config.toml
n_layer = 15
d_model = 128
n_head = 4
n_kv_head = 4
head_dim = 32
d_mlp = 512
vocab_size = 1024
activation = "gelu"
norm = "rmsnorm"
norm_place = "pre"
norm_eps = 1e-06
positions = "rope"
rope_base = 10000.0
rope_fraction = 0.25
qk_norm = false
attn_scale = 0.177
bias = "all"
tie_embeddings = false
parallel_block = true
init = "trunc"
init_std_qkv = 0.0442
init_std_o = 0.0
init_std_up = 0.0442
init_std_down = 0.0
optimizer = "muon_variant"
lr = 0.00102
lr_mult_o = 4.0
beta1 = 0.93
lr_head = 0.00511
grad_clip = 2.0
warmup_steps = 200
schedule = "wsd"
decay_fraction = 0.554
decay_shape = "sqrt"
final_lr_fraction = 0.02
batch_tokens = 8192
seq_len = 1024
doc_mask = true
train_tokens = 111800000
steps = 13648
dataset = "wikipedia_en"
Each number is 128 + 32 x the weight over the matrix's rms, rounded and kept within 0 to 255. Layers, rows and columns count from 0. Numbers have three digits each.

# layer 2 MLP up, 512x128, rms 0.102, rows 410-511, columns 64-127
141118125119151132092126140134111140196153131102086175057092122142107161153117173099110152138108149084101133165113125166123174135124127131126132139162164116119131130129143112065074117078131103
095152101119178129164136144168176168105125095088179095117078176163122146105096116135202145089108107180088167180117142139085137154053105090121123130142172102143121120140090197092171096145148175
091105184170135104122070136148128127091163110131157177159138068091046156133096155120091090186157124177116078142072137163150104123132135083113131127152148161108123097110161102059119107141113142
093119159096135128108167127191077183236120136147107072137129099110108059114125064188111142219091107094121137098109106138124145177165169135075208168125191072104163146109154104151121163149106127
099139163151116164092097108191107130105132128074135119104103128140104128073135146160139108195124077164062150109157154112106112085097128102140075118126157152162152123086113189168128157121131153
183136093106157141104073156123046083057116113108148036160093152164081142118089096117077096155103160086107153136124140170162180138186132162154193146143089112045182089137128130109113113128148046
140158144130101165155108128094123136086137143139160083105167120112111140122115166136070095117193100105150159132139105170162138086077119134164094124124107148141120067114128121099071106128124111
166107111160125122017089188115210163133142121118116166089114178141099163163119144071141166124124056180131114095149072074132130091059169149150064110138147155120166162138154128119189173147115159
154116125105154114136112120121152134122140123169159142143163109095082143111140136105138131175080091178074085124130105070084114137126113127157061155176136092146168060128157074099121126167168115
137086150176135131105149171123097129105120150102169078133134111170114160162103100080146136100131161092115149164121111226157144093118163117120148140165118165104151107085102136130111147125164090
109094134094130169071114096122132121095167135147130062157116127102115142165074101105096109117135098113137102189156151135171184138160220128135137174109125110140079100157151162063124109138094142
112129126169155169126149132146125097027133124110094116167137142089059165136128116136076106121188144086140130110135093131097141160146160114122113157104238142113107155145153113121142154175120117
147083113159130104149113106117080087076105117117095173175160118161133112163113086089104137215107060165174119128140132173104101118145152131178099105135157087150131172093223148160108113132122173
111133135130130115110136184139161127153143095075165104114095164085078098098152128178063098180119172095127169162127126094060122152112127153180135113094168082115166092131128086076106124156108162
107149116168098159133105144129138219084197149161164163135132154138179111163132090109098186136070105108062145198127099088120166146103099186139111083170130105102099147120136114104153122074147125
139146114088130126136105109072074157119123125135173171147136140110161106141164119078106152098116092093155153148201107084142141157131168101118114092193116114068183131126158175053111104086134145
139114112122125095120097063159142113131146168122116188100119065074150195110120140096182152076158102188043103055216120127149148141000147177106132160196133038144099094113134121082111085094154127
117141197116075011132082132145071192139157122171070155120136124123129121091139157157131099102100074107110161159093140157129213129171157112172150181108079111145135088160084123098137119128114094
142135140100173118106138170079075146150056119127107147171161117136141102093095133144148075180099102117090086096148144153050127132119159101131144030133137159209153100113099072181142108157066130
126143106148147130093098134156069131145156182110137213141162145161133150124134155113109153131068084112123133122105131138136169145139133059116072086142158122079139135164195186119097186113106087
084108156171097121143109111171142150141132112109116175104158135120143093118076159088128108116063086047142180188176160161183101130082141165132142121172078125135198143100178230087115132109114140
074118187176115163079120136101099134144122151174072162164128109100173128143084125088101129115086097134149179169144094178174068109157160151114167114120150166112157188090140120167117150142114103
149123119151123124178070131135104161095153124116099078098112105120155080174139120105233149091141088186029077186119148123135092141123106150147127101102117092136159136111151201119169085161109077
174146148097085107129132109119159122098114102068152072109125119079176086078137134152151117196141067111077118130194153122118115124145095127121139118149148146112107114163154116150169101151120135
110140106159135135089185105104116176155151160112101114206153150117100098125059198166132102165141128130098141121087157203133100149135147189088154139158121133124096119143122080088071133147144149
117103129119096037151128109107081187103072201084107077089140170125144145141075148112159212098158141144132147140167158142103059177153144141132137109133119105152152133141090098074121161165060106
107078130163133125052125128107133147137144088139178146068125154109086139115199162069144130134162097107103138135126142125124091128147157180151118135127170097107094058151208165191164141121133152
121151131146149102123120144022134111141122143150123087169122128106166100134157140141145163110110174182142097134110147128151167186118191132104078157151158078112185106144129143088143172096103169
130177073112168092063075111149116096166138109116118153110171104135092139127088128125144159127084103076116104112105100130159114139123168110102088088074122156119160141100153138166115120157165132
038139131074118127161122133179158155106170105108100129105111205150136064087145117128159118115092189153045123144195158107112144217097129099141140145121121058101133139085125168127134117068124159
109107136133082109125132117114087097107069073100161074146133152143112141223068152133141172151147142121143061162129171207143071082174109134131127092086091145114112133109145119118191166112080143
173098111124126039151181070148123136097074192083089159137146115149137134115105088109142102160113154157109172081169181107142126129143165067146109152116203108118131119101161201068071161126144187
142091091115124128098077116144119124139112031097146150105121153087169161164090115155129187116118128136084130100101114138109144120159131130140140092087174109172084128107109172147145110134072197
089118126115141104119105104142154165161081133131109121155172108151158086084118139092171108086045117177130127167102125178109100148116163132200120145153114078137155120093131164083101160094087137
075116187093139129100163175128081089155122155122104122079114124125134162158140087094190167194098112090082151112173110089132098134168164101107097119060083098159124160069185086085149144108150143
137039154059134080085193112095075176141116161129160072170137067163131165135091070132180128102137111172098121075079127161107134158107096158089116055113129111101147132116134094056163155118158067
142168071177109054110121100122083142077149161092135159181144085085184138162113093132104177081100085095148131144146104154190170123148144072148206080141113137113075137160163121155160110125113084
124147133100117110071115111103141185033168125116128121091106141153113122149122115111104161109135110124161084138088116178084096162129149126120111113115174169172143138165093126127144110096103119
090116074097131140102131155144133157097119093111097138117096159155172102111163125115079128141120189131077104110117111203138116206108111085126116121119213160119153104129077121130123110117080120
116105159197145160125119118145065141073151105213172127167105118077105168181115083112152090161157137150122136117049128200120086095061106118061116102195128135128063141109150090077144077172219099
155168136111133084103058136193086082137134057169164136083111141192115121126129121119090142246111122146091158086100116117137104120119130101134154145082120105119140131128112116178073168157094076
061154131112154126153149099176127162159108090159082066151070153144131089080164164165170139128132173141131100147168173130129127131109091133087101143158113144129130077132154173153167131067132173
075097062111139104151107123101147156115159051143124061146154158092136073140179127160101144143093111143058151164132113135033147082111143114134182108045131105122079113123114146159103056124045070
098182102109110092156109164141163187139136049164186104042120129153115085218100142146144119119106147119128154157134123095094088102155121170110145077107139173131121152119131122157138070139113100
129133121142159134149068098162125100136103113120107152159111127111166149117102153131162148115088167091133093112136145159198095142139127157113098145092126080112132155129141131084099102115127089
158158153118117177063094144138157090144136148117174168125123134118144120153121133082096132104110085076170144175121135141108155120095135195143116116133133151094097062115146115098098103131142131
089169108223138151115086143085135102076090109088122105183130111117142161221074166146205130109141102126109143123134106176182174149130153190103112149135160154118092089137103096163161115176145089
128094149107137122172177179139162075169130079128191118142096083137117077239130154138156123164110163107134163100138125098132127096107156129131130068124068142141114152133147134128148131163152159
140089132118160119207108115146047155149049035133141103116084110136086095089066123119140108203150109122128111100171133119102081126174090120115111116115153143123087100179140122066128081139141094
131109159075090172124110087154104146146104090081068140120131119067130084180088144145199133124108136158132088172127174112199081132137120092111094155099102119107128185123255135121122157078140158
120149140157151121095143123120111228182142181131117110140119165137142089104119079112092141165113107149155130115067114116082146177105168071125158083210134034144173175130147132140116158090139120
152105107130148121160140149231145137090183145088115102121160117124127100088065172115238091151110083133095094104113130124065185087089087142180145128180106090135129114095158129197134129131186136
071125099092083122133111104143138237171155120098110181145079179187108141198135137076121164105088105134106161219163153194148141134101149125126193115152108107096168126096157112137133151099123139
152161067130137126205142148126122099083092080122147173123063052067114166160018154131114112126130088212150134132111125074093140083123112114174111137093169101164094110106188173145171107133147154
113121136128113108141127082086081115108157155120104106106143119139163118152127099155105112137069208109130113183097108175172100054137120112190093138138108073111123143106154136122112104166144221
142141118200150061139084116137127141110138101111103174087155191167195130127128141154120186091081151120115127124096131150138110122136143150081157121136069127130152131113135169146163117090085103
161166120060147133149123156183144099103121112081143075127114118095120124136153194155169116151069139132091166133185179156146178080191125136148142152136164139118142163088165169152140188086158174
091121140093128129130109110132127135104133095139078143102063088154105078110105101076178208145127066170141156144170152086172108091115131122121162115104089084166182192116206135165060134118112132
114135044172130098127165153042116065131181139082126092074172193053087101143133110108142184074122083117175119105141156140158161188123131085143162104098147081121105179173114122081115102127094204
114066136167120126091083137144077114140132120149183083119175140115132172110098162151125134138106127127178106123112109141133085097215072101149125077091151127127151169100105120113162111151081136
125182126139135128109092084099114076120136115113075128077138142139157129143117168151101162108074148133109181128103147196143133099135145124158105118154143145070166145112116116134150127091107129
134173127149128145144168137134127103093164061145109159153060088082119133052172104132136149069083130152122160144117109190142138158097151212117137071157152131107203151136100129162145105085152136
126121182079149096107104137113131106183121179110113179151151148137131167090156157095083150099078055170130101149100146122154152065153177114072127138146137096117144158186078163108122150160126142
113163132167132055108060088141105098196101137088166126180150101122119188172144141129130172155151126151113096131149092134160153116083161112156140141097156120165103068153088135076147071166145141
117112146197145062114053145175163079136140150138039144163152104153170137164132135113143159092142122145054153153142177200134173145162164080183101141081187075096140111120163135093120152089123080
146205170109145163107166162155082159144121146129151103189120139104082076145145132114135255098133177144117183148136190159141115116105186120124142157107177140149099121086169093141143183142114142
107101145159091131113127126134105086106129131105114145171139154152122140174171186120141163089134126088101152134164129181149129095146120128121132155142090090111116133104096097118140101129132162
053084080102046079070074070113109153133129067170102081203051090142084104155124107083141106075170078119102112182087080107098126160113166105166107045126189141169112138131105108165149143149122128
187128126200122152098143083163132176067144125068104132138160156134137140112109154116128137107059126126165126132116158131099169141068135135133099171120136142116098153150119221169129178150120150
151145138122125097069136097146175135101126093124100152149134134081163138093098155150147070124075117039157166111198119154121213131117167152150129121175155145078098105220111129082118099164105103
118146158108174107119117114059121128146141115087089168156120190151112054126112117156079184143120076130111171129104142150078133137076119142142157158138093091152157142147131107197190112144088129
172160092147131160115113161125131131116181079146157093050103116154128130149123124121143099186182112171140176124178109094080218098103114160156067101167222097150188118103122154153129125114154145
049186142127061050120097102138149139136137085121131099156132106130094071097169081122146138137092114149182119134195184129151170152163160113160093072183085087075081161101073141098117127138147170
106149189050109101079113095084089171177177141099122199091161103135170115153038071142089188186095089159186148191107142111077128129060129129139124154072127120075123165131110207129066133094095120
138140119094088100159140179116162098120106133094127124151097181126157149131147136162183116119113129090137134105137132119196106133162117074108099124136123132147156132117174139037198113123126145
171171100121136096150105078118121108167131052138174139084106183102152128052132124174136132132111122157041080134158138149051109111116100070193150099129154100115171145154107190164111132096145141
137135134108100071052091098093116135084158159128109155149143112099141105136164121101126110116103159104124082107138102155155122122151191067092128102164129123113111089165171088137000136129128123
074134129138091100138121185118140134100094195117118049126185200133105131111132143173138133089106159084125160141143140131086140171147167114158137113127113111169118160158108167123110180116063139
125090119181094103096133156114190170095111110121168147161129166140149150120111110139115169077147108116109130156116158166125086183164157161142114108125086095122144136103104135139130133167049159
078204159109106177114084172149094112135146144113123139181123114134109071125143103107044255066087164111063114119187101154129111031100133111132108063108120128085114135144136112110127169106125135
207154155090163107178157087140094117141119140122101105114133148134085123132099164164161186183113149130057189194132125205153229143136115146118142152170144091109149099122205079108055176128205078
140224147144160139125074145130078133132054150144080149117163098087174138123088140144176174183078064045196125113140131149166150176106116070126128149124162111118140142181186136117143127151086134
156135102109160136108105118089111164067140103118160151111114137073121142087133162156200134125109114096142149141126123182142130184121124136091116152129176183126144158121122142110055121131106134
140155147166112124116170115143126116135109160103112164170099136115147108139178189089165108179089186172115152208136179110114113130115110138174098105142125147135082146190163110114153141144169136
121074087160099152117127201138172191130152100217151085117118159183117089130125112065157045205114185163086074119135140101080134145095122116137164128144139140113142163152107167121135118203113092
150128131138130084148145146103173117125081151139000145123097098140162162120125121115172107105048168145145165142149136152131153193054132101130122140160166108140113188119127098044129155099128139
064167142149151166128156110168155168102125138111107120224129085105100134152063179170143106196146114150158121112152122213189135107156071180103084128106142121108118154179115108109117085099114087
120109090125111141093076138126067189096121167173114129083087142087108076144107103096113144081093123157125138095109139085052170154136106061130151127095115143116173128070128135145164173213110150
073165230086102071067085138087144132104097144093071152130135134064164204089151101103089153080125114081111168153190120129103161097188116070133144157212104149109178090128106126171071123199123123
124152132108115134108174177112076093158116171117029112100146165157085182153124103107082115119054198108054174077172167110157116149138137134159126164086073047140134159193153146167139132146127128
161169092132150149104168147115089100180171139099129092062154151100134157200100146092100126109096152164136104086082110144121203104128122167100142168107154165158170165138101160103096121145056110
151138104141111143141175124139142171103136107126098184153122165085123156144118148111151102098074223132090085174118123142148109141132130118114107068169136147100121109124107156129108159129142178
147144156125100144145092106133117120132123080124092147101137076045153166133147140150117159106093114121091191089105099159119152055097088107056126092100141143092096148099117142153111123112134205
138138126156137112144094111130095126159092124152085122202119089090117128161086123120152126080125142173123109140158131190164143175121139092153108132108212122113072109132126145096034119114108149
100127085132096135171123127124159085084119072111151059090161171115098183176095101106208130147150091098146102147095118111134135146181146115185163125098170129120130035113087109133145104155109107
134181130147133155177101116116167128147093136129098193145110171163117105143084111128122140069111104094142182176118087198118141135068136115189068088129142133107147066135134151073093165074127101
163143123116130179112115121112127118064134093164117146148094115126134136127111101139147140118118114128113117114125136099061144142178041111137104130115153184112148169112167133095134093105107107
111116145160157115120132114134118161067131174110142110110073122154121135111159133149103196104124093149088124073133164177125147152115123151103125120138226132113146141137142090121130141126086107
112184106141087116079116164125102127093153129185108067079121127112144125091189128136126113158088158107146122097162121144064196178124194139131152106089177142122103118142052114154108138167140166
132123076113120082092142156122140148107118118143029136099146167064133114120134087114148189087123120113104156128097078125106127119151160107156086072176142163153115155136144155110046141145062098
184156091091070165138114102131167091082097060150174172107133124150090138187133117119129205094179130139058104058146109085108097158095093097110095112169133159086227127168130146118110120150171110
120140125044171161124124117126178150098116101058151159152093102057132104166081150138151148119067136123097154210138104148159109128129105084130102106069195175100114075146093198172080114049145182